Weights of a small GPT-style language model, trained from scratch on English Wikipedia.
Architecture: rotary positions, no biases in attention or MLP.
Training: a variant of Adam for these matrices, 204M tokens.
Each number is 128 + 32 x the weight over its row's rms, rounded and kept within 0 to 255. Layers, rows and columns count from 0. The size above them is the row's rms in percent of the matrix's.

# layer 3 attention output (transposed), 256x256, rms 0.0489, rows 93-95,124-127, columns 128-255
size [103 113 103 111 100  97 109]
[[159 134 127 120 111  94  97 183 168 150 130 135 121 106 126 103  96 118 165  92 104 123 152 126 158 144 112 163 152 110  75 162 126 152 123 119 134  81 141 110 183 105 105 126 142  92 138 103  85 150  94 140 122 123 118 170 144 110  56 122 170  33  79  96 164 180 164 176 121 154 126 162 150 154 136  66 117 124 180 105 160 144 124 146 102 138 109  67 103 150  65 114 158 213 114 117 111 118 113 169 168 104 131  62 100 145 170 113 144 111 155 107 159 127 133 190 143 181 157 107  90 130 104 102  77  94  94 167]
 [161  90 100 174  69  98 118 113 165 102  64 164 203 100 145 153  98 162 165  92 123 103 136 156 161 166 159 156 139  95  75 132  79 166 113 134 119  84 106 164 158  98 152 112 148  82 140  94 134 125 136  80 118 166 105 134 127 188  88 107 145 105 155  81 110 179  70 156 116 146 142 155 135 121  92  84 163 121  97 140 131  40 101 193 145 131 150 112 112 105 116 126 149 199 145 115 127 135  47 150 196 146 146  73  99 190 125 129 123 124 109  86 181  36 130 126 118 175 152 100 147 145 148 126 133 100 136  90]
 [144 151 176 156 150 117 103 128 142 130 153  99 187 104 123  65 105 110 191 170 122 169 133  86 187 130 153  91 122 137 128  91 150 162 122  87 187 115 168 144 114  77 132 137 117 161 141 135 139 109 102  81  81 123  99 109  68 198 112 152 106 141 158  98 139 189 111  81 164  91 110 107 144 119 134 146 165  47 141 100  96 140 143 108 167  80 157 153 135  50 173 141 151 187 100 137 105 139 116 168 147 104  71 149 122 135 165 138 127 146  92 195 103 191  80 160 112 105 115  78 128 154 138 159 169 114 122 150]
 [ 97 127 130 130 129 178 129 127 149  85 121 109 142  84 154 152 130 179 109 176 126 108  83 135 140 114 114 116 136  60 125 173  95  80 115  95 146 174  95  99 159 120 144 141  96 160 129 186  78 129 118 146 123  88 119 123 105  71 137  94 143 107 169 100 138 175 154 128  94 148 148 144 104  96 156 117 135 124 153 138 130 107  61 129  88 156 145 146 126 177  96 110 161 121 156 124  88 127 120 128 103 162 179 121  92 100 141 108  68 125  94 165  88 123 121 150 101 176  80 116 156  84 115 179  75 108  64 118]
 [156 137 132 111  92 159 111 169 201 168 148 129 154 120 154  86  94  42 152 152  97 185 123 146 109 138  55  58 152  72 151 146 129  96  79 145  96 151 120 143 106 133 156  94 154  91 129 153  49 152  95 169 201 215 106  53 124 128  70 133 156 130 181 132  82 153 131 136  83  80 107 122 144 161  85 123 149 104 147  81 166  99 162 139 132 128 133 111 170 193 159  88 151  91 137 109 172 129 148 114 137 145 191 143 181 108 135 150 106 146 109 144 194 131 128 142 121  96 106 138 173 169 165 119  98 116 120  96]
 [163 114 135 192 136 103 131  61 102 140  80 104  65 178 112 107 127 148 130  89 108 143 124 112 118 134  65 125 154 111  51 157 131 123 123 128 143 134  98 140 151  93 120 125 107 182 103  38 134  87 166 101  89 180 133 112  98  60 153 129 148 126  73 105 223 156 137 141 135 119 117  99 141  80 160 113 142 163  59 147 141 199 104 125  95  51 135 158 120 156 167 153 158 182 147 127 169 163  77 140 102 110 111 124 120 141 108 149 151  98 100 100 145  72 181 132  99  98 135 169 109 113 155 130 147  98 164 129]
 [ 61 145 110  67 153 150 146 101  95 114 158 121 114 142 131  82  97  67 122 115 132  94  95 151 146 123  89 155  89 146 116 142 118 135  52 109 126  98 155 144 116 126 157 141 146 117 127 134 209  98 144 114 113 181  89 176 143  84 128 133 170  98 110 160 131  63  58 126 155  95 158 140  93 104 167 117 101  95 113 121 125 127 105 121 103 171 119 116 124  91 135 134 136 129 106 172 134 131 117 155 124 159 160 139 129 162  87 111 158 107 178 107 129  81 211 104 136 120 110  84 125 127 191 111 116 146  70  72]]
# layer 3 attention value, 128x256, rms 0.0473, rows 61-63, columns 128-255
size [103 107 104]
[[ 82  88 126 163 111 144 197 160 151 123  87 177 105  95 174 150 171 149 119 118 131 143 146 161  91 129 102 103 171 151 127 109  48  80  85  83 145 115 125 154  83  60 126 113 113 162  90 113 169 134 103 155 161 130 110 146 138 133 124 132 182 202  96 189 146  62 116 108 119 104  70  76 104 154 169 121 119 118 170  90 163 135  87 111 124  93  91 122  76 131 121 104 142 119 143 101 106 121  87 123  90 130 154 132 112  75 148 183 188 148  90 160  99 133  97  89  58 127 155  94 128 171 196 122 115 167 139 108]
 [119  91  96 136  74 127 112 114  96 136  97 105 112 112 149  91 136  52 145 167 125 112 114  78 109 194 137 107  75  95 144 115 113 121 162 101 132 148 127 146 115 131  94 111 160 115 133 143  98 115 145 129  93 110  97 123  93 124  75 116 142 141 143 110 127  90 182 167 144 117 137  63 140 138 163 127  94 132 137 121 143 154  85 129 147 131 171 116  96 179 163 140 118 106 121 128 100 187 252 149 128 145 168 144 210 101 157  95  82 120 137 181 129 175 134 203  94  86 115 155 163 137 118 146 134 135 140 211]
 [150 132 151 178 139 160 157 123 160 145  99 205 123 178 205 158 200 119 135 145 146 155 120 201 113  51 162 157 110 121 109 160 159  84 161 108 112 116 121 137 125 176  51 105 136  15 122 119 123 133 137 101 121 134 145 123 152 108  70 170 162 139 119 120 185 144 174 141 133 160 218 121 112  84 130  73 109 152 186 224 153  80 160 129 147 100  83 152 105 157 153 154 115 123 102 157 150 140 180 112 128 114 150 109 146 151 106 137 104 104 118  42  95 131 105 163 147 158  98 103 173 131 210 101 151 168 136 177]]
# layer 3 attention query, 256x256, rms 0.0584, rows 128-142,160-174, columns 128-255
size [103  91  99 103  85  98 100  91 107  97 107  94 103 109  95  89 115  87  93  85  92  93  87 110  81  88  83  88  91  83]
[[146 104 102 110 159 119 152 147  91 150 159 123 166 148 159 112 221 106 145 162 139  76 146 145 124  97 141  82 107 159 189 146 144  95 161 107 107 101 117  95 131 133 138 150 184  96 168  98 136  90 119 136 156 124  66 123 143  68  68 159 133 163  88  98 108 132 131 195  99 160 114 166 125 145  80  87 130 109 130  86 145 115 147 147 138 137  80 132  84 114 106  99 164 137  85 126 121  96 155 133 116 122 145 133  97 146 149 123 166 135 103 131 109 103 167 164 205 104 143 131 140 175 124 194  80 129 118 109]
 [ 63 136 164  72 186 102 112 136  62  90 121 214  87 175  85 115 164 160  88 119 175 154 156  72 177 131 117  90 111 156 128 107 163 165  97 177 217 202 171 133 135 184 140 107 112 115  80 125 135 109 142 174 126 107 142 154 162 150  97  93 143 167  73 120 131  98 109 122 170 185 110 137 109 129  72 191 149  85 178 147 113 104 123 114 103 135 118 124 108  96 110 103 127 132 116 163 137 132 120 155 123 111  94  72  85 163  98 135 148 108 136 137 124 117 158 114 151 118  91 153 148  99 199 139 124  80 132  85]
 [139 149  88 130 102 195  81  76 166 113  89 112  93 151 102 132  74 148 119 122 127 128 151  93  97 129  76 152 128 120  92 105  90 106 103 115 164 138 127 144 173 145  34 138 116 152 102 152 165 144 144  56 126 145 138 170 139 158 147  91 121 166 161 155 118 136 144 102 152 155 179  74 161  94 180 159 141 131 129 201 143 128  72 134 134  58 183 151  99  65 154 143  78 119 135  96 152 146 133  98 126 140 107 112 191 106 129  76  91 172 105 107 141 185 111 124  95 147 185  36 122 116 164  78 205 133 144 121]
 [118 146 105 113 176 158 144  78 128  83 132  80 157 176  88 123  86 147 102 136 134 130 111 139 112 132 119 115 103  16  85 115 113 115 137 112 111 112  66 109 100 156 131 118 141 196  62 141 114 128 146 124  97 174 173 101 124  84 137 150 157 151 139  39 165 152 164 156 111 116 135 154 199 116 234 155  95 180 128 154 154 145 150 109 183 131 142 111 125 155 160 130 151 134 130 149 119 146 155 103 133 160 143 133 149 105 113  64 117 135  80 105 174 102 129 133  87 134 146 131  78 142  45 138 175 164 145 119]
 [ 96 112 105 163  95 119 144 166  54 149 141 151  83 122 124 137 165  85  89 122 111 168 148  81  88 150 144 141 151 154 161 188 171  85 132 120 149 177 192 123 113  91 150 140 191  93 166 103  82 131  76 146 173 115 104 107 135 160 144 153 107 140 101 149 128  99 133 106 103  98 141  90  42 158  61 102 157  61 130  75 136 159 100 186  91 137 162 126 120  86 108 133 120 101 132 144 156 119 177 179 148 114 112  90 107 153 134 146 125 105 156 120 121 138 158 117 193 128  50 149 153 154 167 128  55 113 121 176]
 [189 124 128 156 100 155  94  89 153 133 134 114  75 117 133 151 106  95 137 134 134 139 112 126  98 115 108  93 197 133  97  81  97 133  60 115 144 168 165 171 203 122  46 102 148 118 137 173 143 152 125  91 144 108 116 203 172 152  95 142 116 179 140 184 104 114 174 156 146 148 147 105 138 113 146 143 113 126 107 186 136 131  52 124 111  41 125 135  81  91 148 180 133 158 114  92 122 138 133 115 116 133 115 142 186 148 120 100 136 193 105 113 127 158 185 156 107 158 143  90 137 109 164 118 166 147 106 111]
 [141 130  93 133  99 184  80 118 168 174 174 132  87  60 140 118  97  86 115  65  95 117 153 130 134 148 122  94 181  87 134 171 117 111  62 132 131 132 121 172 161 150  82 112 152 150 126 152 160 115 163  74 159  95 117 150 137 146 117  98  63 137 123 196 114 124 119 106 131 152 152 118 138 102 100 157 133 113 129 179 160 141 110 145 194  94 130 144 117 107 135 115 102 142 135 123 123 120 116 100 168 128 135 108 118 116 125 134 112 110 141 124 118 151 129 108 134 195 128 105 194 152 131 155 103 140 127 138]
 [202 123 127 107 157 150 116  74 152 107 159 107 111 161 171 126 109 145 165 142 127 134  90 149 106 127 125  78 126 115  63 109  75 139  91  80 153  91 113 155 178 158 101 135 134 111  91 151 161 166 154  85 125 131 140 168 127 112 113 134 131 157 115 126  91 142 178 195 179 139 157 147 213 111 217 194 112 162  83 153  93 125 132 110 139  85  91 164 108 111 130 134 115 160  92  94 117 160 156  92 137 175 109 136 155 107 118  55 111 185 109 143 131 134 111 145  53 130 126 109  97 118 147 107 236 127  72 152]
 [ 84 125 177 153 108  53 172 167 138 110 130 167 143 125  89 137 185 132 110 124  99 155 157 110 127 118 130 158  85 127 119 155 176 130 151 130 132 182 144  61 122  96 181 140 109  88 151 111 111 135 102 190 122 129 172 101  98 134 151 150 110  76  78 119 130 121  80 100 188 135 138 132  70 167  91 145 162 101 166  65 107 143 146 141 103 155 140 139 159 145 167 100 182  90 152 146 126 126  85 136  98 123 100  99 110 165 111 198 151 127 155  96 129 156 119 137 168  91  87 163 116 133  66 160  62 124 170 120]
 [178 121  88 149  81 143  84  74 139 150 111 100  62  95 212 131  66  80 126 115 137 106 130 122 109 142  95 116 181 110 158 153 119 148 152 105 161 102 108 154 160 140 123 126 179 119 107 159 144 143 136  72 176 100 113 144 138 130  85 164 117 159 146 187 116 129 147 158 108 116 168 143 118 113 135 141 115 143 150 148 164 140  99 150 146  93 152 119  68  78 148 144 128 157 136 146 137  92 153 120 163 153 132 113 164 131 107 119 128 162 102  98 137 162 177 121  62 191 143  83 144 126 145 108 136 144 119 145]
 [189 125 132 105 127 163  96  84 158 142 136 120 107 124 167 104  79 131 128 101 142 119  61 132 163 131  92  59 201 144 119  93  84 164  82  91 136  91  82 152 181 144  73 130 127 146 110 149 172 156 187  64 122 111 111 200 129 121  85 143 138 188 152 163  94 154 184 141 116 109 124 128 196  92 152 123 136 160 159 180 125 162 110 122 164  83 105 130  82 114 120 127 105 123 124 140 175 123 145 107 139 192 123 129 164 135 124  74  87 147 113 107 137 171 146  97  48 160 197  73 114  99 121  83 210 123  89 113]
 [115  91 164 104 183 139 151 127  82  97 134 121 189 157  51 105 203 166 142 143 144 149 115 143 165 130 149 142 109 108  98  95 139 126 135 143  83 154 139 117 111  89 121 145  98 130 145 104 149 137 105 177  69 137 128 116 153 125 161  51 119 105 129  56  95 119 120 116 120 133  90 133 119 175 104 105 136 104  72 110  86  75 145  92  79 191 139 164 181 166 102 123 121  93 141 110 121 176 105 119 116 106  77 128 114 150 158 143 138  82 162 107  90 132 102 144 146  97 109 167 110 135 143 136 137 139 133 107]
 [ 94 101 165 115 110 121 129 117  76 122 111 110 159 190 111 136 209 155 122 185 119 162 149 149 131 171 126 169 159 176 104  78 124 154 150 125 136  91 123  90 161 109 141 133  81 153 199  91 128 187 107 185  60 119 158 177 132 150 177 144 152 109 144 104 155 128 108 122 134 114 141 143  73 131 145 129 165  92 109 128  79 100  94 152  66 170 164 172 159 177 145 168 176  83 150  88 149 157 144 103 109 121 145 121 138 124 134 134 136  57  89 165 147 146  71 110 137 126 125 138  88  60 146 134 154 151 116 112]
 [105 139 108 141 127 158 130 158  80 146 168 164 174 103  80 152 168 134 109 154 129 172 152 125 104 134 177 119  75 105 126 101 127 114 138 166  73 176 138 140  74 100 111 137  86 137 125 129 105 103 102 144  68 148 130 121 121 126 164  79 109 127 135  71 106 112 117  83 166 111 120  84 132 148 122 114 185 122 104 142 118  74 150 109  83 102 130 145 172 175 121  77 140  73 173 101 110 173 139 126 103  94 112 117 102 117 141 130 169  82 119 127 170 125 136 152 146  91 119 199 124 158 143 152 150 119 189 100]
 [125 113 118 162 124 108 155 154 139 141 155  96 149 156 140 145 123 160  86 163 119 102 166 140 132 146 152 181 172 141 166  84 121  97 149 132 107 126 153 158  69 116 126  83 101 141 166  95 120 106  41 120  76 140  86 108  95 131 101 104 125 150 109 140 126 161 144 139  92 133 102 125 150 141  73 135 122  83  46 119  84  83 199 144 126 127  85 164 180 111 130 165 110 163 103 113 113 165 126 142 209  89 130 140 135 157 151 123 154 135 109 136  93  65 135  81 148 132 107 135 130 207 170 127 104 118  87 123]
 [139 134 104 113 122 149 147 148 155 191 133 170 135 110  98 101  56 119 117 124 191  80 163 126 166 118 151 176 158 129 169 146 139  96 122  99 195 106 196  60  92 152  99 137  97 120 164 187 151 115 153 154 169 138 135 144 161  84  56  79 100 127  78 138 142 134 134 151 100 113 137 122 166 127  83 101 117 143 119 152 107 113 130 137 147 132  93 162  70 153  90 131 131 159 136 116 115  99 184 135 225 123 122 101 155 101 201  71 148 125  82 171 124 111 142 149 164 115 127 195 151 137  96 195 135 136 119 157]
 [122 102  78 108 143 123 160 127 148 115 119 125  77  75 124 133 126 133 110 138  98 117 129  61  94 130 128 136  90 109 124 175 162 135  84 119 141 142 165 145  82 138 115 155 134 123  64 143 134 101 152 127 190 109 141  58 152 171 122 100 101 143  87 123 142 141 122 102  97 121  94 134 154 125 146 164 152 118 154 150 152 153 155 116 126 176 116 132  80 107 141 127  84 106 128  89  85 100 125  89 153  83 108  18  97 135 106 114 164 180 147 142 140  71  84 189  74  97  62 144  65 188 149 104 189 106 125 155]
 [ 78 140 113  83 142 140 136  90 117 104 145 138 108 138 111 202 183 154  87 208  52 142 147 100 163 117 104 110 108  97  68 100 142  61  57 140 135 134  56 143 138  80 161 103 144 153  89 130 143 143 114 117 105 127 147 114 134 119 199 109 162 135 148 153 109  78 143  73 175 110 134 155 121 195 160 134 194  86 108 169  89 115 109 119  60 126 153 118 127 135 176 146 159 123  94  91 143 128 109 134  76 120 147 149 114 108 129 158 107 164 155 120 154 134  97 164 136 112 181  58 109 156 162 113 198 121 158 128]
 [117 123 150 154 168 129 157 138 125 111  80 126 137 182  97 100 142  63 138 131 182 154 133  98 163 116 162 101 124 117 131  79 109 136 155 160 161 121  67 160 119 121 123  90 102 151 131  82 139 157 123 139  62 180  99  97  58 142 105 203 136  88 152 133 132 152 131 173  99 101 171 136 175 135 152 104 127 136  87  72 128 112 131 129 138 116  88 112 148 147 125 101 131 138 155 174 178 128 106 177 132 187 116 180 159 136 114 126  88 168 108 154  86 145 135 115 180 129 200 116 142 161 130 199  85 131 141 150]
 [125  81 157 146 105 103  73 141 139 125 143 148 100  98 173 166 154 138  87 103 115 157  80 148  63 127 139 197 147 140 119 153  96 152 147  92  75 159 174 101 110 117 120 177 117  76 143 122 115 131 115 155 208 106 141 142 179 141 115 136  80 183  86 166 157 115 127 100 103 118 136 188  81 139 105  91 106 161 141 174 134 124 121 138 128  85  88 162 119  57 138 169 116 147 138  84 143 144 113 100 110 147 113  73 128 146 168 131 150 129 139  90 149  89 114 142  58  86  32 154  94  89 107 101 145 157 126 107]
 [124 142  81 120 124 119 135  56  48 103 135 105 102 126 142 188 124 161 102 173  51 161  95 117 112 173  79  57 118 115  71 109 158  90 110  99 173 141 103 132 150 126 114 113 146 142 142 168 140 129 126 100  86 117 189 134 152 114 213 135 169 127 159 177 127  90 102  61 124  89 103 135 117 161 175 115 141  98 138 196 112 119 133 100  40 172 146 119 169 140 177 130 163  94 158 117 138 126 122 137 122 104 131 109 111  96 156 166 174 174 175 135 186 152 137 130 124 106 165  95  91 156 176 103 163 140 153 126]
 [159  87 124 154 148 102 118 145 104 141 171 157  93 126 184 169 148 131 153 152  56 115 133 180 146 130  74 114 156 133  86 140 131 135 119 108 117 121 113 129 119  91 183 143 172  62 179 158 121 105 112 148 132  93 143 154 180 110 170 129 151 128  86 201 118 141  98  90 148 117  66 138 138 173  93  87 121 144 106 158 127 154 125 120  44 145 110 147 174 145 164 126 197 106 122 121 136 184 149  93 104  90 125 113  76 114 139 143 177 111 136  96 170 126  84 161 107 121 112  87 124  49 177 107 144 141 100 123]
 [120 121 113 133 105 177 136  54  75  75 120 103 115 166  93 153 136 128 126 189  82 132 102 124 117 156  90  64 102 106  86 115 158 111 113 134 117 120 100 119 162 132 122 126 178 180 138 189 138 162 133  86  60 102 141 111 121 144 176 106 142 162 204 165  95 101 124 108 144 123 113 129 142 123 156 117 151  82 143 146 101 139 143  89  97 152 130 114 180 179 163 123 117  80 165 127 109 152 152 114 160 130 140 121 125 134  80 176 162 135 182 159 153 135 134 122 114 132 169  96 110 162 149 143 176 126  86 144]
 [113 121 177 139 153  69 131 135 179 100 118 171 138 155 145 164 163 142 102  78 159 161  68 109 106  75 140 165  99 178 112 152 126 159 146 103  70 125 176 107 116 114 166  96 135 109  97  90 150 170 146 174 150  90 132 129 105 132  60 168  87 143  44 149 140 124 142  82 111 127 159 161  72 147 172 117 100 166  98 136 145 109 114 131 134  75  86 166 113 119 139  71 112 130  98 160 117 132  36 169  82 154 100 135 161 161 176 146 130 132 130 115 110 132 152  98  81  92  97 204 155 145 111 146 143  99 126 110]
 [162 103 102 137 127 114 110 103 102 117 137 136  55 119 176 174 116 166  93 170  88 157 140 122 151 144  71 119 118 115  91 129 155 152 143 100 133 150 107 155 159  96 192  91 158  20 120 139 139 159  76 134 151 120 217 119 161 100 157 154 112 119 120 164 107 115 114 100 141  57 112 139 117 178  92  91 147 129 166 199 138 130 110 165  54 185 161  94 147  97 173 142 179 117 141 128 182 176 148  94 103 140 142 114 112 146 120 203 183 146 178  96 178 129 134 114 104 133 169 122  86  86 155 103 104 144 191 126]
 [146 153 108 100 135 157 101 135  83  76 178 130 109 132 139 150 113 113 111 161  76 127 146 119 146 194  48  55 135 102 110 142 161 123 145 111 188 113  58 123 136 143 130 167 159  89 168 172 117 129 107 106 135 152 154 140 146 124 174 133 177 112 125 119  76 147  59 108 151  70  72  92 175 169  91 187 158 108 154 149 151 140 147 124  80 203 108 100 142 115 148 173 193  96 159 130 139 150 172 118 199 105 143 131 113 106  91 119 152 156 135 103 184 157  85 125 157 197 143  38 123 120 183 135 104 135 115 117]
 [115 192 129 130 165 108 161 126 118 153 134 133 205 183 135  73 113 118 146 100 174 123 153 229 149 143 205 117 144  91 159 109  78 105  82 166 142  54 103 169 148 130  86 142 121 184 173 153 147 118 112 105  77 143  34 123 108 165 130 140 126 116 167 120 131 117 149 175 145 191 148  99 154 116 151 155 161  77  60  97 135  87 124 136 150  72 119 146 113 127  94 161 119 134 115 106 116  81 125 148 154 105 163 124 146 113 115 118  65  94 104  92  69 117 139 119 155 125 131 140 127 155 114 126 163 120  61 124]
 [123 117 146  62 123 130 112 119 176 120  71  69 143 163 107 133  76 117 189  97 127  98 143 163 199 117 112 141 126 148 129 193 104 176 156  94 123 102 123 120 142 163 128 166 145 143 151 140 119 152 165 106  59 111 132 182 123 128  61 136 106 122 149 185 145 131 121  93 106 148 106 133  74  97 127 148  84 120  54 105  78 132 107  78  85 179  80 196 103 122 143 126 158 120 116 116  99 144  66 170 167 108  93 120 120 154 148 106 134 149  78  95  84 175 117 102 192 169 126 150 128 136 136 140 104 122  31 104]
 [ 93 155 115 131 163 104 138 148 131 118 124  83 210 141 115  85 106 141 138  98 140 167 166 180 131 124 221 129  84  36 122  99  95 132  66 103 108 111 162 157  93 136 111 141 115 113 125 153 122 126 131 142  64 136  73 126 150 136 135 101 124 124 112  97 121  89 112 152 138 131 167  89 142 121 140 153 116 103 102 174 104 104 109 101 108 113 145 214 138 177 121 116  99 120 140 149 116 129 151 122 141  96  85 124 149 158 110 129  77  80 123 127 148  94 105 119 150  43 102 122 136  98 121 135 168  96 118 142]
 [118 149  54 132  72 138  77 142 121 131 177 130 123 105 128  99  86  79 157 143  95 135 138 164 105 165 157 140 174  82 148 119  79  66  86 128 141 132 103 132  87 110  83  94 124 137  93 138 138  70  75 103 132 130 107 147 138 120 154  81 150 156 164 128  89 106 136 119  93 123 153  67 120 130 108 160 194 114 121 137 121  93 108 158 151 160 226 100 139 104 154 139  90 147 140 103 145 122 172 159 110 121 208  86 159 116 130  82 129  93  76 120 150 106 132 191 134 106 118  88 129  54  91 103 138 136 203 139]]
# layer 3 attention key, 128x256, rms 0.0588, rows 64-77, columns 128-255
size [109  93  94  91  81  91  92  81  85  99  78  98 109  90]
[[ 97  97 164 122  50  81 132  25 133 136 130 130 177 138 141 118  83  92 155 130 144 176 129 153 138 111  88 192 131 110 124 156 126 140 150 154 105 111  72 125 118 130 130 160  88 130 127 126 149 188 100  62 103 136 118 160 103 188 138 137 106 144 179 143 104 125 141 109  84 184 132 124  92 110 200  85 119  94  80 137  62 100 104 150 114  96 169 124 174 125 109 119 162 154 142  94 118 164 164 148 171  90 174 125 193  83 186 155 151  54 114 122 193 167 140 117 158 190 109 127 110 107 119 110 164 199 142 127]
 [140 143 125 145 154 196 101 108 123 118  62 163  96 158 110 130 113 164 176 163 142 129 171 139 141  96 101 108 106 132  71 161 162 139  90 145  92  82 159  85  81  85 112 159 175  81 121 165 127 183 148  72  96 128  94 111 196 138 124 118 168 160  86 186 157 186 109 125 117 137 157 140 161 146 112  96 116 101 120 164 121 110 167 121 114 215 105 128 188 130 141  84 134 151 138 124  86 113  80 101 174 138  82 126 102 144 209 155 135 204 174 103  97 181 114 168 182 102 117 165 150 158 118 148 107 174  78 173]
 [152  97 153 139 104 114 148 103 136 130 156 103 138 128  95 113 177 169 156  65 144 100 147 111  98 132 144 151 154  88 138 100 135 113 184 171 112 103 115 127 132 135 151 110  79 199  88 141  91  64  54 115 175 115 113 139 133 162 159 115 117  70 178  53 110 113 110 110 101 126  70  95 106 107 127 171 158 135 116  90 170 117 140 141 189  85 156 105  81  86  72 166 119  86  80 118 127  84  99 126  82  93 140  84  71 139  59  75 138  60 147 147 115 102 138 132  51  78 170  68 106 109  98  96 147 133  97  90]
 [111 111 110  96  68 111 222  93 119  96 131 141 202 125 166 144 165 110  65  93  86 165 118 150 165 122 103 185 153 148  92 133 119 138 121 162 158 123 106  57 122 105 167 154 127 146  77 169 158 150  74 158 138 108 104 135  91 148 128 102 128 104 146 110 114  31 140  49 164 146  91 140  62 138 143  83 132  54  89 130 105 160 102 163 128 140 123 152 122 128 120 165 176  84 165 127 158 147  96 103 103 123 114 145 174 115  85 167 141  73  98 117 149 124 142  83  74 163 141 154  65  92 127  73 133 124 114  81]
 [101 163 162 142 122 153  91 144 152 182 129 154 110 115 113 130 150 128 164 136 184  81 163  85 134 169 183 123 159 131 171 114 184  88 169 153  64 120 128 197  95 182  84  50 111 137  85 147 122  97 156 101 173 168 114  61 173 135  99 123 121 154 137 126 154 213  94 192 134  92  91 111 161 120 130 128 147 170 182 132 200  94 159 112 136 129 148  68  80 173 135 169  99 143  90 129 116  88  97 125 123  95 129 133  75 101 129 113 144 125 126 134  99 111 117 125 125 164 153 120 181 140 102 112 133 103 134 128]
 [109  88 146 103  79 126 217  86 126 137 140 147 174 168 117  83 166 110 107 107 154 117 138 149 107 106 145 175 160 112  85 122 148  95 138 149 123 102  62  99 110 112  91 123  94 168 104 142 132 118 116 156 111 117 129 166 120 163 135  55  96 105 169 129 151  88 194  97 123 131 106 115  84 164 119  68 195 121 135  64 158  86 110 165 167  78 107 135 153 119 138 132 132  65 147 116 182  96  81 138  82 121 183 156 144 121  98  82  91  71 161 133 175 122 167 123  80 128 182  73 104 141  96 108 107 162 165 112]
 [101 137 149  79 103 107 172 100 112 124 109 100 131  82 108  81 171 136 133 103 118 113 190 136 146 188 148 155 167 161 144 119 136 137 185  85 158 109 143  61 146 158 140 144 124 131 107 159 127 135 114 127 133 122 107 145 136 181 119 133 154  22 158 130 161 150 170 125 105  55  49 104  62 182 116 117 180  71 146  73 162  86  89 148 160 117 140  70 129 108 167 107 157 136 139 145 167 113 110 134 134 139 147 110 124  72 129 104  77  90  74 164 140 126 168 137  75 123 167 123 137 105 112 122 125 149 161  83]
 [130 131 120  64 120 113 165 110 105 136 158  95 183 123 173 102 167  94 125 124  71 159 120 111 159 130  87 155  98 133 128 126  98 115 125 120 182  87 124  74 165 123 171 143  94 123 156 104 123 156 103 126  88  31 125 151  93 114 123  76 142 106 134  88 128 103 172  48 152 122 151 140  67 135 109 144 154  81  93 129  91 143 126 149 118 149 153 123 145  62 136 138 165 109 100 113 143 162 125 159 141 140 121 155 157  96  88 135 112  85 123 130 118 149 199 120  79 120 166 135  29  84 103 140  90  87 103  83]
 [ 89 100 137 188 150 156 188 146 118 110  94 140 105 135 117  85 104 125 126 164 206  97  61 185 145 159 141 133 135 114 145 144 176 133 110 132 100 119 137 150 123 113  63 124  99 152  93  82 129 148 165 130 136 187 111 117 131 125  85 181  41 184 125 175 155 100 164 146 113 186  86 137 115 112 184 103 196 122  99 152 151 110 136 104  75 120 109 133  86 188 171 151 100 158 164  86 150 164  93 123 131 146 134 173 115 163 193 122 157 141  81 131 179 128 111 168 160 141 118 110 132 153 114 136 174 135 175 144]
 [121  93 134 100 104 124 183  62 104  92 157 112 152 143  96 137 142 143 108 113  94 124 141 156 145 139  89 152 117  99 104 122  99 104 154  80 137  72 118 111 124 100 104 117  97 146 145 141 122 141 115 112 101  54 136 172 133 155 150  63  83 101 168 119 149 106 156  90 127 132 130 136  85 141 137 125 191  94 111 161 130  90 101 136 145 126 122 187 160 129 130 118  84  77 144  88 177 130 114 161 133 154 152 155 134  95 113 128 118  71 160 146 125 135 177 133 108 103 118 129 119 118 128 159 128  99 112 101]
 [164 124 132  80 156  98 153 138  93 122 152 131 197 152 124  90 170 124  93  98  76 144 149 142 133  92 127 117  98 108 159  99 145 123 124 157 126 110 121  99 145  67 162  75 102 126 167 139  47 110 115 117 148  68 152 155  69 115 148  69 138  74 108  63 110 100 171 111 104  87 138 162 139 109 101 173 121  85 102  98 109  89  80 174 150 123 126 153 123 125  73 158 140  67  94 127 147 107 141 140 120 172 178 155 132 142  91 143 120 120 121 163 107 124 176  99 117 130 121  99 108 118 126 128  89  90  95  54]
 [129 152 120 130 128 123  74 214 159 164  94 178 103 134 145 112 102  88 173 160 147 161 127  94 107 106 168 122 144 130 154 164 121 177 118 204 134 176 154 119 144 149 183 109 159  43  97 142 147 107 123 158 148 184 136  77 147 102  84 175 156 144 100 120  92 182  99 160 150 145 117 137 152 129 140 137 120 125 153 122 138 137 210  96 140 111 119  92 107 130 145 191 155 171 135 168  72 134 117 106 139 119 100 154 110 160 118 136 168 179 133 144 151 134 102 101 132 191  78 135 163 140 125  90 115 129 153 135]
 [119 186 157 159 145 161 183 165 206 159 118 161 145 168 171  97 104 102 141 124 187 106 156 167  50 114 146 150 184 130 144 179 208 106 121 143 125 106 157  90  87 123 174 177 144 141 153  76 139 131 150  85 120 150 154 155 140  80  70 128 130 115  56 151 166 133 150 130  85 148 179 157 165 172  84  78  84 142 114 114 110 162 131 123 120  83 134 136 127 163 134 146 137 170 100 124  72 167 137 176 148 136 169 153 167 138 180 168 151 149 160 132  92 132 108 157 178 196 107 100 191 139  96 172 125 155 154 155]
 [105 156 137 153 119 172 114 127 131 119  97 135 120 114 152 128  75  91 173 136 149 108 115 110  96 131 138  86 152 151 176 145  76 146 101 130 172 165 146 116 162 140 181 172 116 121 108 137  99 117 142 179 155 208 140 135 143 133  87 175 152 140 109 127  94 156 152 109 163 196 104 163 116  66 111 159 151 132 113 137 171 188 175  98  87 149 121  64  83 124 157 162 173 214  88 144 114 106 133 116 164 136 128 168 151 167 135 131 136 166 173 141 153 106 131 125 153 176 100 150 152 106 114 144 165 170 184 158]]